config.yaml
head_dim: 32
norm: "layernorm"
norm_eps: 1e-06
rope_fraction: 0.5
attn_scale: 0.177
init_std_o: 0.0
init_std_down: 0.0
beta1: 0.95
lr_head: 0.00594
schedule: "wsd"
Each number is 128 + 24 x the weight over its row's rms, rounded and kept within 0 to 255. Layers, rows and columns count from 0. The size above them is the row's rms in percent of the matrix's.

# layer 2 attention value, 192x96, rms 0.0692, rows 157-159, columns 48-95
size [102  99  92]
[[ 95 105 128 153  73  87  93 154 145 144 134 124  69 124 129 127 171 137  92 116 104 131 155 109 121 129  95 137 127 136 107 143 161 108 206 109  78 157 163 113 160  91 127 127 102 119 108 135]
 [119 152 140 107 133 198 149 185 154 107 143 148 139 144 122 113 134 117 138 127 142 109 151 118 171 137 124  94 130  65 140 136 129 188 135 131  89 123 122 113  96 114 112  83 160 164 131 127]
 [182 103 163 135 155 117 141 127 143 152 127  93 118 131 142 146 105 136 121 126 154 140 178 155 109 142 118 100 102 139 123 139 116  92 105 100 104 127 139 115  97 106 156 139 144 105 106 125]]
# layer 2 attention output (transposed), 192x96, rms 0.0914, rows 157-159, columns 48-95
size [ 99  94  94]
[[120 132 157 138 152 137 127 133 149 153 118 131 161 137  85 140 142 162 126  98 109 137 175 113 120 111 103 114 104 132 155  84 110 127 106  64 133 112  92 147 132 158  53 103 150 165 129 101]
 [131 118 174 122 100 116 113 111  85 151 100 113 127 151 157 128 159 114 105 102 130 111 133  90  90 121 131 120  77 140 130 128 148 116 146 138 131 127 156 104 152 143 134 157  99 114 171 131]
 [127  89  89 128 156 143 112 163 143 112 141 127 173 139 127 111 136 123 133 123 180 148 102 131 124 122  99 154 165 124 102 163  88 140 156 134  90 123 151 145 149 141 157 144 119 141 152 120]]
# layer 2 attention query, 192x96, rms 0.094, rows 160-188, columns 48-95
size [ 60  58  75  68  83 110  89  91 112  70  83  83  87  77  84  91  81  86  82  87  81  84  87  93  75  88  87  90  90]
[[159 149 112 144 161 158 111 139 142 116 167 114 123 165 134 134 138 146 113 111 149 154  77 100  92 153 131 122 163  96  80 111 136 137 108 135 145 106 139 129 116 120 180 144 124 154 130 171]
 [130 196 107 124 129 103 124 164  94 141 152 121 144 108 118 167 114 128 134  99  83 147 132 134 120 105 138  93 134  97 117 131 115  86 110 107 143 111 123 125  76  61 103 161 141 166 136 137]
 [113 165 119 100 130 136 173 122 140 121 160  97 120 148 137 118 164  84 126 149 113 112 127 127  88 191 102 130 115 159 128  94 126  95  83 140 123 155  84 136 164 142 150 104 143 182 102 119]
 [150 110 163 109 146 120 160 113  91 130 131 138 161 118 152 158 182 129 131 136 164 110  92 144 115  82  95 147 151 118 128 123 127 142  90 124 151 108 130 122  69 141 143 103 113 129  95 141]
 [131 147 124 108 120 133 110 181 116  83  90 123 148 121 117 146 156 176 112 125 140 129 114 101 180 124 132 125 153  87 137 119 123 136 138 116 158 168 105 125 112 119  97 184 143 125 150 170]
 [124 165 133 114 107 149 146 145 135 120 111  92 120 142 115 130 187 128 169 134 109 123 109 102  92 137 129 150 144 154 126  93 141 133  57 120 123 188  75 161 123 174 101  73 154 126 122 162]
 [146 123 128 169 150 155  68  96 131 186 166 130 136 120 128 148  88 126 133 124 135 119 152 138 128 110 135 125  88 111 110 154 105 120 143 152  82 104 144 111 123  77 146 149  85 140 104  95]
 [153 114 156 140 139  85 114  97 110 146 123 162 112  88 137 148  96 142 114 128 114 132 120 128 166 151 106 109 111  71 140 178 129 152 204 147 134 116 155 126 138  92 102 169 100 137 180 123]
 [ 73 123 130 133 112 127 173 161 124  54 139 121 129 147  97 155 127  95 138 134 129 147 118  82 118 125 156 137 132 129 127  95 157 145 123  90 142 160 108 126 135 168 135 125 181  99 123 163]
 [144 139 130 160  97 147  67 125 127 183 138 101 114 134 138 111 115 139  74 145  76 127 161 127 118 114 109 108 146 168 113 131 116 126 135 174  86 107 135 149 131 128 168 140  91 138 124  94]
 [121 161  95 136 113 156 133 169 129 102  90 108 129 144 158 140 168 143 126 145 130 148 110  90 143  96 112 101 144  85 136 148 137 145 142 117 126 142  69 139 128 187 121 112 142 102 102 112]
 [115 116 115 127 129 111 127 126 112  80 112 139 136 138 164 124 132  74 136 129 133 124 127 110 141  94  95  98 130 113 165 117 121 168 181 128 194 138 151 114  98 167 136 132 124 130  74 102]
 [108  86 119 134  76 128 132 121 132 146 127 140 137 147 169 133  95 121 140  97 139 171 154 172 137  95 115 102 128 128 120 138 156 146 120 141 143 116  62 173 164 121 161 130 118 107 114  89]
 [129 142 118 135 157 142 157 119 148 158 100 115 139 137 137 153 156 128 147 135 139 144 117 140 159 129 123  93 154  72 125 126 143 115 104 116 130 112  80 182 143 121 110 124 115 130 140 149]
 [139 147 151 151 154  97 113 113 160 140 110  73  78 157 159 112 141 114 125 129 112 126  76 177 156 161  87 146 120 150 166 100 128 130 142 159 158 139 128 136 131 153 167 142 104 104 124 154]
 [144  75 134 158 129 107  99 129 131 200 146 157 165 153 111 141 117 159  89 142 131 159 119 158 134 132 117 110 130 126 104 119 153 128 136 118 104  96 138 106 136  83 136 146 108 121 131 170]
 [139 127 109 156 128 141 104 121 130 161 118 130  95 129 139 158 117 118 112 127 153 112 150 110 155 134 127 119 103 121 144 140 121 176 153 103 125 105 152  84 150 136 135 104 109 128 143 151]
 [104 112 106 120 130 110 139 131 190  94 138  92 157 121 126 112 167 159 103 101 118 143 122 125  82 101 108 138 133 124 147 126 128  91 154 116 129 148  88 125 132 115 120 112 109  84 112 117]
 [162 157 171 110 129 156 156 147 151 116 135 100 106 160 120 122 123 146 127 124 118 122  97 119 126 124 118 113 147 127 152  72 101 122 120 157  86 152 140 143 146 147 158 124 120 121 114 178]
 [130 100 133 128 159 190 138 117 142 166 111 133 129 125 123  99 105 108 114 127 121 129 102 169 121 142 148 134 118 110 119 114 146  81 100 167  99 157 108  98 137  97 165 152 127 190 132 101]
 [137 130 159 156  92 107  85 134 115 118 146 110  65 153 135 137  86 112 125  97 113 145 169 133 103 160 142 124 146 148 145 133  91 155 191 174 115 136 148 147 100 125 139 136 133 115 120 131]
 [128 131  92 131 170 180 110 139 134 137 147 129 166 154 118 145 121 126  67 149 173 137 147 140 170 128 104  84 123 131 149 116 122 150  97 108 110 118 108 137 143 137 128 159 119 115 168 119]
 [130 144  89  84 125 125 188 157  96 125 106 172 167 145 140 150 172 159 152 137 149 153 108 133 119 106 122 105 141  86 112 118 124 145  67  96 129 136 110 129 134 154 125 108 119 136 133 148]
 [122  90 137 138 163 154  86 129 108 105 147 126 157 129 107 115 154 152 170 172 116 166 130 117 138  97  97 114 160  88 105 142 139 102 147 115 146 146 111 103 123 115 125 138 103 121 147 139]
 [113 113 110 115 153 142 126 138 116  82 123  90 140 140  80 147 153 131 147 122 151 105 148 101 170 115  82  89 167 136 160 121 125 145 114 137 132 184 151 147  82 166 100 141 145 132  86 121]
 [134 129 135 153 108 112 136 100 135 112 115 129 169  74 115 175 111 140 126  95 121 150 118 171 103 117 124 103 128 134 138 120 126 155 147 124 126 130 163 161 112  83 149 104 159 117 104 124]
 [118 118  81 141 133 120 156 119 103 103 101 160 154 122 138 107 146 120 146 151 100  95 132 149 191 101  98 135 117 107 161 123 137 142 104  86 154 137  76 147  89 162 128 143 169 155 110 126]
 [134 121 108 122 169 119 131 116 137 132  99 136 116 123 110 130 152 175 128 137  96 150 136 126  93 126 110 114 100 107 142 137 152  71  97  95 109 149 106 173  85  96 123 113 142 141 156 178]
 [106  59  96 129 102 125 139 125 155 147 113 133 140 189 137  93 166 133 131 129 130 154 115 154 125 137 152 140 155 123 112 114 142  75  98 135  80 144 104 153 155 115 119 138 124 123 145 136]]
# layer 2 attention key, 192x96, rms 0.0925, rows 160-188, columns 48-95
size [ 65  65  70  71  83 103  97  76  85 115  79  82  84  74  86  88  83  83  85  84  79  81  82  89  66  87  84  96  83]
[[104 137 136 122 164 132 118 126 167 145 154  69 100 106 133 106  79 144 111 144 155  85 141 120 124 120  89 140 164 149 116  95 133  93 143 134 101 121 116  78 118 143 101 166 105 121 180 148]
 [110 154 136 133  96 112 132 134 118 129 131 183 114 101  89 145  88 146 106  91 143 128  91 106 139 170 145 129  97 132  99 110 127 107 119 175 110 110 136 119 173 153 135 161 119 104 130 111]
 [169 104  80 174 119 170  93 145 122 165 130 146 159 165 136 129  99 128 117 147 125 137 111  97 149  93 115 110  69  82 103 133 123 166 126 135 140 116 100 146 154 152 174 131 113 108  87  91]
 [130 105 120 143 148 144 164 148 123 142  95 125 118 111 137 108 132 148 101 143 163 137  96 118 155  74 151 137 127 154 127 139 122 134 146 204 130 106 124  74 129 175 194 115 108  80 111 133]
 [130 117 109 118 133 132 133 144 159 136 131 137 174 109  96 156  95 123  64 119 160 147 141 157 147  86 151  83  76  91 159  80  95 165 155 172 120  99 134 101 122 141 154 124 120 118  83 118]
 [113  84 116 159 102 170 111 146 167 135 105 145 146 155 116  82 138 126 124 135 166 126 111 117 127 146 107 107 145 133 149 138 127 162 177 182 125 138  88  83 122 165 118 114 127  99 144 129]
 [116 150 119 101 131 128 172 103 105 160 143 157 128  96 145 160 135 167 109 157  99 101 167 134 127 115 121 147  87 126 128 140 124 130  96  81 114 128 128 144 103  93  98 113 125 152 140 142]
 [ 95 158 137 116 154 120 106 122 118 115 159 110 148 114 113 161 133 151 127 123 109 127 151 119 131 152 164 137  96 100 137  76 122 125 156 128 115 154 121 137 124  98 108 162 154 128 105 147]
 [150  79 127 134 144 148 154 139 177 117 123 140 103 155 112 122 119  84 136 114 161 123  90 119 135 144 150 105 128 120 127 123 142 133 152 133 143  90 126  88 139 126 130 139 135 113 134 106]
 [127 120  91 117 152 126 142  81 125 184 114 123 128  83 152 145 131 161 126 139 108 105 168 177 134 136  87 141 144 173 141 173 102 112 104 122 107 104 134 127 111 107 107  98 121 121 146 117]
 [148 109 143 112 122 154  57 109 123 101 124  97 140 146 156 111 111 114 126 135 111 128  82  88  95 148  84 139 114  83 122 138 162 140 115 154 121 135 120 171 153 120  99 150 126 108 193 122]
 [169  77 128  89  73  87  95 126 136  99 143 105 137 155 147 130 105  92 154 155 140 127 140 119 151 136 137 102  96 165 138  89 120 115  76 113 133 112 152 127 114 138 119 154 128 135 111  95]
 [ 89 127 137 110 110 114 124 152 132  91 194  95 103 113 134 138 141 112 125 117 117 130 121 112  96 144 121 149 106  80 150 142 153 131  67 134  81 142 139 127 157 141 111 102 141 141 128  83]
 [ 96 168 134 176 152 125 104 141 133 132 143 113 114 142 158 105 155 162 109 134 123 114 103 116 117 123  91 158 113 105 116 169 142 124 112 148 110 153 148 194 134 151 137 110 117  77 183 140]
 [151 132 142 167 101  98  96 104 126 131 120  98 126 111 139  89 120 124 116  94 117 117 134 164  93 126 119 134 148 184 138 184 111 119 148 156 147 103 179 137  99 116 110 119 110  88 108 101]
 [104 105 133 153 147  70 116 142 114 138 177 118 131  83 125 150 130 150 111 141  81 128 108 153  90 132 126 126 102 128 105 127 127 117 141 137  64 130 152 105 122 112 129 116 179 122 127 165]
 [102 127 103 162 126  96 172 110 149 152 106 153 112 105  99 149  98 115 116 136 162 173 119 128 136 152 174 101  89 126 112 132  92 109 129 131  97  84 125 115  75  99 129 120 129 115  95 119]
 [163 154 148 129 137 135 116 173 114 130 144  98 157 110 164 125 160 166 141 102 126 148  83 126  69 115 118 121  92  88 137 133 146 123  95 153 110 177 141 105 146  91 169 116 149 157 128  97]
 [170 124 135 101 116 147 107 141 114 136 110 162 143 122 122 110 119 132 102  98 128 130 131 158  87 103 119  97 134 145  95 137  90  99 157 151 159 102 125 115 172 139 115 125  58 115 197 136]
 [ 78 129 117 136 114 121 167 131 118 110 155 103 154 117  97 117 112 166  95 120 118 124 159 121 131 125 111 165 124 132 146 113 117 141 176 105 168 136 102 136 145 135 174 108 148  74 121 142]
 [ 72 139 123 128 144 132 113 102 138 143 153 157 123 123 131 178 100 119 113 107 149 136 180 150 109 143 165  99 167 134 176 121  99 138 159 132 129 116 122 141 111  91  93 142  80 129 100  99]
 [ 92 129 111 163 142 153 123 115 113 125 103 139 160 137 115 159 120 152 107 136 140 135 135 137 124 119 161 138  70 135 109 150 141 143 112  72 116 162  96 119 158 155  96 163 116 158 170 157]
 [145 141 130  99 146 111 142 163 119 123 100 126 148 121 114 101 178 169 169 142 115 121 117  82 128 110 115 128 110  99 107 133 165 144  94 153 100 181 123 160 122 152 125 109 124 132 147 137]
 [115 129 129  60 159 144 122 129 123 130  97 124 160 116 134 164 134 139 131 152  95 143 157 127 116 134 144 114  80 142 138 115 129 128 137 112 137 158 150 150 111 146 166 168 155 146 116 150]
 [134 125 136 118 129 135 123 130 103  86  95 124 172 150 177 122 138 123 129 102 160 120 156 118 131 116  94 103 131 168 173  98  93 118 104 121 179 156  77 161 130 141 144 175 105 102 151 142]
 [145 181  98 129 150 136 143 124 161 117 146 119 143 124 136 165 137 147 121 105 119 140  94 124 114 152 118 143 161  78 128 105  61 113 136 112 108  51 119 150 105 129 134 131 159 145 155 151]
 [154 110 114 133 111 108 124 125 129  96  87 163 144 152 140 127 145 104 153  89 140 122 109 102 137 111 149 183 111 174 113 135 114 103  92 120 170 123 126 127 108 166 145 104 138 147 151  99]
 [ 94 125 126 161 136 141 122 124  99 123 126 108 129 102 131  75 163 181 141  98 100  97 119 122  92 127 152 145 129 100 116 183 114 146 142 140 125 158 179 150 125 132 148 110 150 111 161 192]
 [119 145 144 124 161 110 121 175 111 124 168 146 139 115 158 112 138 163  99 106 142  90 119 130 126 100 105 127 114 127 131 144 148 138 120 149 105 152 114  99 167 131 108 109  87  96 171 138]]